Weights of a small transformer language model: 4 heads of 128, biases.
Each number is 128 + 32 x the weight over its row's rms, rounded and kept within 0 to 255. Layers, rows and columns count from 0. Numbers have three digits each. The size before them is the row's rms in percent of the matrix's.

# layer 3 MLP down, 512x2048, rms 0.0918, rows 151-250, columns 1152-1215
101:147111092136126107208107126162116131071054061111123126171101138122136110168111116128175174132065152113106174148133100126129141148143127138102141142096110112170127167139142158119163096125137116
099:138113159136166170166155090132069135128099113099139126060135116124143217154164164095093151080081132104077154094136092142170127113114099154120125204091235053078126092116157130199104123161076135
098:144163112099125128132100053081102165141087153133130154095122119171165170129086111084165125120173128174084139089095144167144113126149128137119157139110101167115163106127137138156128118091116167
102:128074161130120129069172127110130170128125082128164136174121212120114093086170088103128156138096128083106202144121152135176148104192147135084131103141070113146107195095089066151128127152091101
097:137140108131137153095168134176095097091052139162125090070156146163135158147147153117092152140165113169179129134147122096090179095111084140166124117139137163118063085169106167111204163148132109
100:111136136104160175131139105135092172070135164144130140060124183063176056127081145125094210150108143121173109176104116116063144147099095106098152093082092162117118094124141094134098127141130128
097:157128198122126164190150098095160142125138161094101135180105128108127114058108113111064132090135200132101084146093127104128052121097062106161103107154071162165130111079188082139109059165091096
099:214141147159157109128140195140166149142085099093094092169112099137142155125168188150096112110075086150118174118108120141203080128111106121091128140138119112140129135181184112074117107179126161
098:100075165112123153069119114156142117092101101050100088055176156155174128073111131131115170111157130171132159105085084141127123108204105141137159157038185175123144154101066108132196097084101114
103:125128133116155121144058164107045147161096140131061141046107130170199143137106131160109115173107107073125197161138131187108135117139161099103104147150179116161093140144132115097167132156148108
103:097101154126117156112166154085128165143119110063126115115129081134178133098108146098173172127119172094150116051108123111180136171122107135159077147049124168172158154198090119133141099190144119
101:106114209100048077083116112125137092124158113128112136110080162129084126095166118093123137177188071128121125168189117151125180133068091112157118085128117159100114155131141118110086099139140114
098:164115131096126185151084097095129123102124125121134111136152140119173147149176110078120156113133108168116132142123099062162115111093162138085175127202117089162134093123201107143188184152104153
098:171114084156168147142112080125084120114170103136162079120120162128094112146132207149178151138108144084162115106108064153103088153086159142109196121054159100064112133145177157093098126145107164
102:152149162137138118207132138119169153080137166092130101126141079133104105106093147133137171102105186106102065143143154170135134143129116144144141106046085147161136125103086123140123148155149099
100:092087120162143126173136066108118133100186137104138147124140147139121112177096139096167146124099125112120098110118119099149118108119162121117170131076162133117126155135094099139096162134129113
098:154141105124103173150056178116101189131116128044059123122079120115164124160113113148154182150141116119132093114126086138139145144159075111139171121083131112156115152032146097062112149106112094
100:121130065125126179108166140192184159147086070145116139161092122148113112086143161115134131160112166117069119129097189165127114149159055125129128210066156159085071145106124118074151132132136123
098:122172152094100142115129139153134170107136146138123146178134141177158083135162163070104161071094184163158119107104125137167108123133128187121138135108118116188117105111174150206156168136128078
098:105102144103200161037115066099113157201089076135168049109099108159127103101129104170175156182135098106117109120175127148097181147121137131119129118139107085096153181142151141160133136154091136
094:130087148169107099125149097148191155118142161113138127146128187153095075148085183214096155101115126141149141139157161157145168189133114069170076139133109157108100081086122128134159106140105149
098:130189187154128176127134120099138122112181098134140164181138135123167112136117125082056105187110097127138070123133140130128106100118101085126062123063115064103124105143123114178115147183082152
100:139141183071124145124092117128115127097100173190099123150109123114153163093165104107140081166138193085143138100111072134146136106179147130082186142192096164111172163118173119078098191123147147
103:156121088140163123185185157097085111111130153147117160137055103161122111108102100130151189117119127070146133065121187142138140156073109142120078123058113142134109136153118148159097096093111112
103:162114123113045079120181132116163073145098114149112081112177131100103180148117162104169143141075039093189119134147129119122139123119163101107158146118119153105174127087128115092124166150132106
098:069163085156079144149136152109145174136185095119147155130132146145160154082096093083208143126114162093126132119074116184144186133127062140133112130101074184188125072091104121103130169096192161
099:114126031106130133059102106145129118109146155164112133127117180107115059105135155150151114111186134150150159160182097084117110118151154169079099153068136151151146080076112151156114104115145138
097:134109147100131150119116139160125202143182145110109102149103134108099124139119123061109139091145136064099127125074072173126148087098151141129156162114115154189122066082163189164103139183080145
103:152089103180142188185098090130150103095105084100117163143140124089092145171111152109123160128116057100170165117160136141150182148095131170090154141118144120157131137171129136104099120124120092
101:094152181138177160106155124128132087132097137127093082108153154134129094132106142116095147130124138103135120147080080097123110162150163128126168076118083144103123143115117087111067142128099141
100:132109231102162137148127116084121131161074142035142194145178105144140124106143086144091096141124123135106139122116137133195124144133118112148121103087183140149188150054149155103129124122083123
100:162141105098182091158111188217151141161170098154143102128085092134151124121159139056154122107106131162107101170157130133136111112129134112144149130030083118142117083093134107129122127099097155
101:136134149070089170141123134099200069151163109116185112113130111169217173136123084127115184113094140108111142151130095071107097108100135138132142115128132127153102097127184107083068169162159130
099:154116149142074121107134147217110138086129045156137127121121149070162086114110106098097144094180160136096108086119134089135099083138115178148115107115176073217142135150089185125131165142121145
101:128126157122137149086081095156106087141159120119129102121144093150122171128110088126132096119189092119132135151055111099192176073107119125136175063073151091184151147131118070082071107151089127
102:116181056119145152124085125083139099109173127136123129187088166194177105078107143144163099144173094135092128122142138131157196090141092103061098129116099099136105063113090119102114122141132067
096:097143080123167105119107172133168126172138130158153173152222130154152137079150150124105141131137106129107131112081163182079174092199130144105152147144049091154132145119149128146193117033094095
102:119132172106109135103114155129072120107141157092246133090179142160126186114125149183150148142101186154120186099125108094139179089149078094116073094118140159092168139135162071118169125174120125
102:149155108163187163147128080108156125181216084086124187164174175099120109139126145145109125101120108071114142079179132146139169080094127170143129122094143105091080089168117109074132138135129151
101:142070079116113093105123126101099096086158118124126140102134165098139174149080148133160173143080146149185091163117198125138119108105182131131108125171121149159109090160111175115121079153136110
100:175069140186082100183084160105127101069089094138136119184132164083254109141118171093131088080108092157082140116130118134076067121107148116129098112071144130096119187120159096132099127104100067
100:155104141148109145195159117098146108126095126186124137148134099122081116191139112123148096109141110143050074109160166161085046105114109159161179122203135099187193100138152140172169180131108129
099:106121128108069168128107064143147180097102164133117151114126188158148109139123130156127076119090192130127109165088112141125172070177144129151160166153171104130131122054129154153114166167132153
100:078050099143135147027126155089146111140203133134134102083194161089136147172079096121169149155090150151095172122093131191116141114103128059103151124072154166156193143153106155112141169111123122
098:173095130064100166120154071082117122094118173149197100147153100147100125129053075138096128140172107145067086096129154105087118171064124119105136093046091103143127161143146199162127124161122103
097:123180132054136138198126137147103153129072139144120140140121117137129077148121110126129131109102190143138145146137079160131144181108135099119075124124145116134133080099156107110074096121170168
100:141128156129106162083155174104098063167124077172106079085157093172156110128106160179176114083172144122134159139126132080152122094093132124172106098127119065103102083098166139104095173178134139
095:178092124131131111105113125084081158179093159074098182166102097184172159143110069123061148090132133157128152121125102147136098084143130133134140131119171227133193163127073147106090101141129101
099:153070136133123144089137088141088142086131148126106131129095108126053102097193135163120168162114075141146088121142124125094168118140090143144140222174106191043113118135147140160121135101129112
102:118140163129122131079081122114173067124120133156144121108097083167230098103086132159127148154143159114133044144115160120153201153147115183117118098140108139096114125126129103111102098127121145
095:084150130143087119131137105115085073160184116146075124127098121139175083139123084106150130129152155109110159162079180144138089112111141120093110149093149152090184121123165087111189162123112106
102:148115147102144127106105101138163121110100103182121079062112104165145125161165147146171126068168122120131088047096175121090106143114131122163158140164114149092092156137121130085127167130124131
101:101160124161129154118112136101164138110134151152126149078124084119098140142152092089130206126130130128135096116171075086096138109153151096111130058207141188087187086128093166178065089078182114
103:139124128140063146117132161107102084176089148191176118130121104125138177138151147142108136131070129125163106100101067189187070099093134160104046117120050087122113109115150158145153121086111117
100:059168158175174105069177052103143166127141139107133124147099078116156171132154130149133099124044141081124153092117157084046122143167144140131118091186163162117121118166169123147142130126148128
092:019075128152153121098178079122105173119170113126128084191090107162141067116149121150055086107085092129136150159095179103072115088081103074133121196099107159125157127122111140166089088178181068
101:086146197172134123084164106184168190153032144148121174119050127162143157067124118141097117138098122118107092116114112153133100137097144131147108148102105202132151082145119133131141088119090121
101:092178131120155080123086139123073120130158146142112174131110122187108084072138122121144134156145136125136163145185151071119141112156161076131146146138139153129151076182133117161174106096141079
110:056167122055152129096145146084106172141160137180159115172194105124184184194152145071081140149121148103139183131138083147126092072195155177141150119204109072100093118089127109134176135105111121
100:122101200123132123151096123136179063122160110124077147134092186124097195132141127092097101111108150079154196176156111142141167063164203067119133121155173142137147139132142117091127118076121122
098:186118067117146132112137149157088134143189130155168101175110106142119111121160158084137153109143095111139128138148097071108109131136111100182117084148103102158161084147161047132112126149127133
101:134144108116127118174149103192128108102129139136113155087151145120096147132117106140121091158150064125137193133085128126091100191112147096080147182054140092151180109166142160124119148142103121
096:152180155106208166107120116101105123122116107178082179094141123112093069076150154106109095079059061113065157150104149142189184141097130124119093155163111026187132098108154135132101091046112108
099:066124122068145177144123134143124155110115158157139164084122117123145167175098126181139172124128139155138133094137124154117104133155101156127176079166156098084142103142104132148124128136094143
104:073141104128130167111097126131135101143114118151165172107184122145141092057191137129070169092143153132114127146145120098120110154127108127151074073143102072130143118181088160135104137095129142
098:100120117135164140107144132127141065131156095125139168113144113076104078205126128094110168144140121102155139145120040140080142124157131130103176131157134131139151068146110148143117119111160087
100:145104157122098146165160153126092092175113123107077107158124054130123145161158171114167170096175161115125110108160139114098116136158098118188104101103155121169130092143116121151074113088154180
100:072117096143135122124129097121181162090095139159137139091138139137120136142130122146136092080183071177200128145061087117069088121121130162179136114051163086113140137127152135188161115070167133
101:124162082160101146124113090114169130145158168128147164118118082148149128115140117117140119054146185152083197080137101100147108073117111119173124132124172152150098120119106180118142140173096124
101:138107106177104150170130151156088118100113145123150143099090113098100154178107090102150130157139123123165174128191112142100191049108178090105173154144132164148148166120118135149137138153117104
099:142140041174141102148089042113054090064158160107090117087152176185129086169139075133085132117106181096100128148078117173164131095102162132110112157150079126159056139078133143138156119132127204
096:094129234085154108123180050117149201149137167103125132099140150088138109108133113131147151063087124180105167161097104122102116144056080105173139143229112196050119150142064123106158057133132159
101:144142178124105120136157116086150106097102129128122086146134170125157109110129163098088053130170134152109107108138172104165132122088107098152074135119140136146114176163128154135152140128156062
102:129143129080143110125134099157062158105180144146112146111083172107128101155156129177099115100113120132157129139131065170157141114167119067129139106112160169191102122145166126198164153083163092
102:138121165120136117147144255114158187091118126113147136151052092099148135156179131134164120124179116155106118117153122134160117127104127140162149185175145122117159120125158125074129129135111110
098:157128130097118089140161157148077110166210136143186140078158134159165127128142140154170099049137098119100110095108120123100155147132101190155153118134228144130123107085175114169146137129172154
104:126186114086167106124139153162152087143104099157198089090083109145171163129110168097143134124141171119123153121162142148112152082115142173156208147066133160138096134119145148155113084103164199
101:147116128143138133100130169142168147174139117129100102102153166149152133146174118161105097181131094165129154107095165082097104132133120100120124119158065200097085132140106140118118108146135124
104:128124108125121099194120146113135111117127153056118137096092059044079176122154105148130110130185128110087149124125119150156119122102160109133068165078138152121116109097056154123137103131083103
098:083114100087102140113151120143126152118136118154115090200154122130103114110143073118100092124186105098104075123164139127074186127103164117119164150146097167152134125109115150179126163145141109
107:168129059104158122061152152127135145103049166127139116080075082143146098112150135078151076068138129118148166129134081119057087117104140112173143104141091135094145064124108102120151180101149126
097:095195080131110090108107144179084145126116154136082151112174154119112120183153107120089126125088175170101113168165161129145103119116140134153123119132116067152116152127101141122185125145148151
099:193175138093094165143155106156054125130121146165146134160065124131090149108131103180163164138128120101134165131126148193175081157091163110128144111156188154149156136141119107093135070134135087
097:142109136109119091091159117129151184127149059145156163106132204106123129120105130150111131153157121139144090168135117171126129135063093123132102152100116153160102131178153099098157138105158151
100:168129172109139123150127026173095121106125096093153145153148131096123150103097093105102156142169072116159129105100140121114198127129128130115159127125118134125120115131122169153095080194149140
100:097154167107133127123166148074160168120120111114112171104161085112097093126132181108112132137104098130086117126162120144094166129096121095159096102133171139100074187101119126165102142130121142
098:178163123156093130140142079141123083126153119142107152156107094138114156153105132082194091111097089134142171145109129125176115153087107028135085155129113125144140090092142103117177126072124133
100:117143088118111173154127147119149141148107124119121149078136123098074084091080155114149087175095161134120134153162150152112199151083137101187151163192055091101105113146132197124142155159125157
095:079131066095119118115148144190107118171075130124133169135069147159127131112129102173086115110127167098121113162154143075126160157102121158143136121055171126134146122124090127136200124094150148
101:141138177111113147137125146207114134154221070144117085137140198062191097131115160092130091167074156144072119149134112184105135067139153081119125117170176151149078127135145221082127210111133127
100:102113134114100164122144106089127164122131053146157087120168171124106087166168138145074105146127090164145158128169088137150138158080146100133078108061100182144137113157155132190105108133133167
104:186148145171137123208167093113119089149213119098160144120071064128140169091130110150119093115104114120142154129087134180178157108116102144155091114102191137188153134191074172083096091191150097
097:067144198100078115082090079087140126125189178147121195121064123073100113127123144157147147143157185130081184077152147125130079151133123135102141138166073139107126101106085146102125104125107097
135:125150078146111106151139029176131137097129112138074169133109066098099112134143136181148095104117128153172116091102152164104125134079083140147173144129099082131136162086215143086080082035153150
096:115144088106038139091160210137058134171092107155095131102126105173092118121113146162160168153153135140163101110091136166118098093147094145179125108067184180215172097115084148101082150110139135
104:114107156097126099086105110096147160141076139111166188124081132070132060172083089153058174110122148148077111152103136111137153137134164118108105129150165120160094161132120077131088123123091136
099:136090115137079130158087101118122127093062127159089108146140205134134160106145082094158128128097112134112176131122109093105138137090120122107095149100156157130155135087143117156086121101160107
107:094100071116147150044119172118093092119098167096137167182096110144144145106094121165102138151141132096153183122145148101116058101186147109164170078142087083102113143129074116130153109160108085
101:059141189132115160138139167186174064171100207086095156166084154167150134150171103150113117127085168167117147095129101140150087145120144194102122132095149081122138151181066103145145079103151192
102:143100169083155125110124073163185132123119099122131125125138097109105154057116080090074104123089180112095161157146102152101066107087111118147100090190114054050119114139111162132121107099144109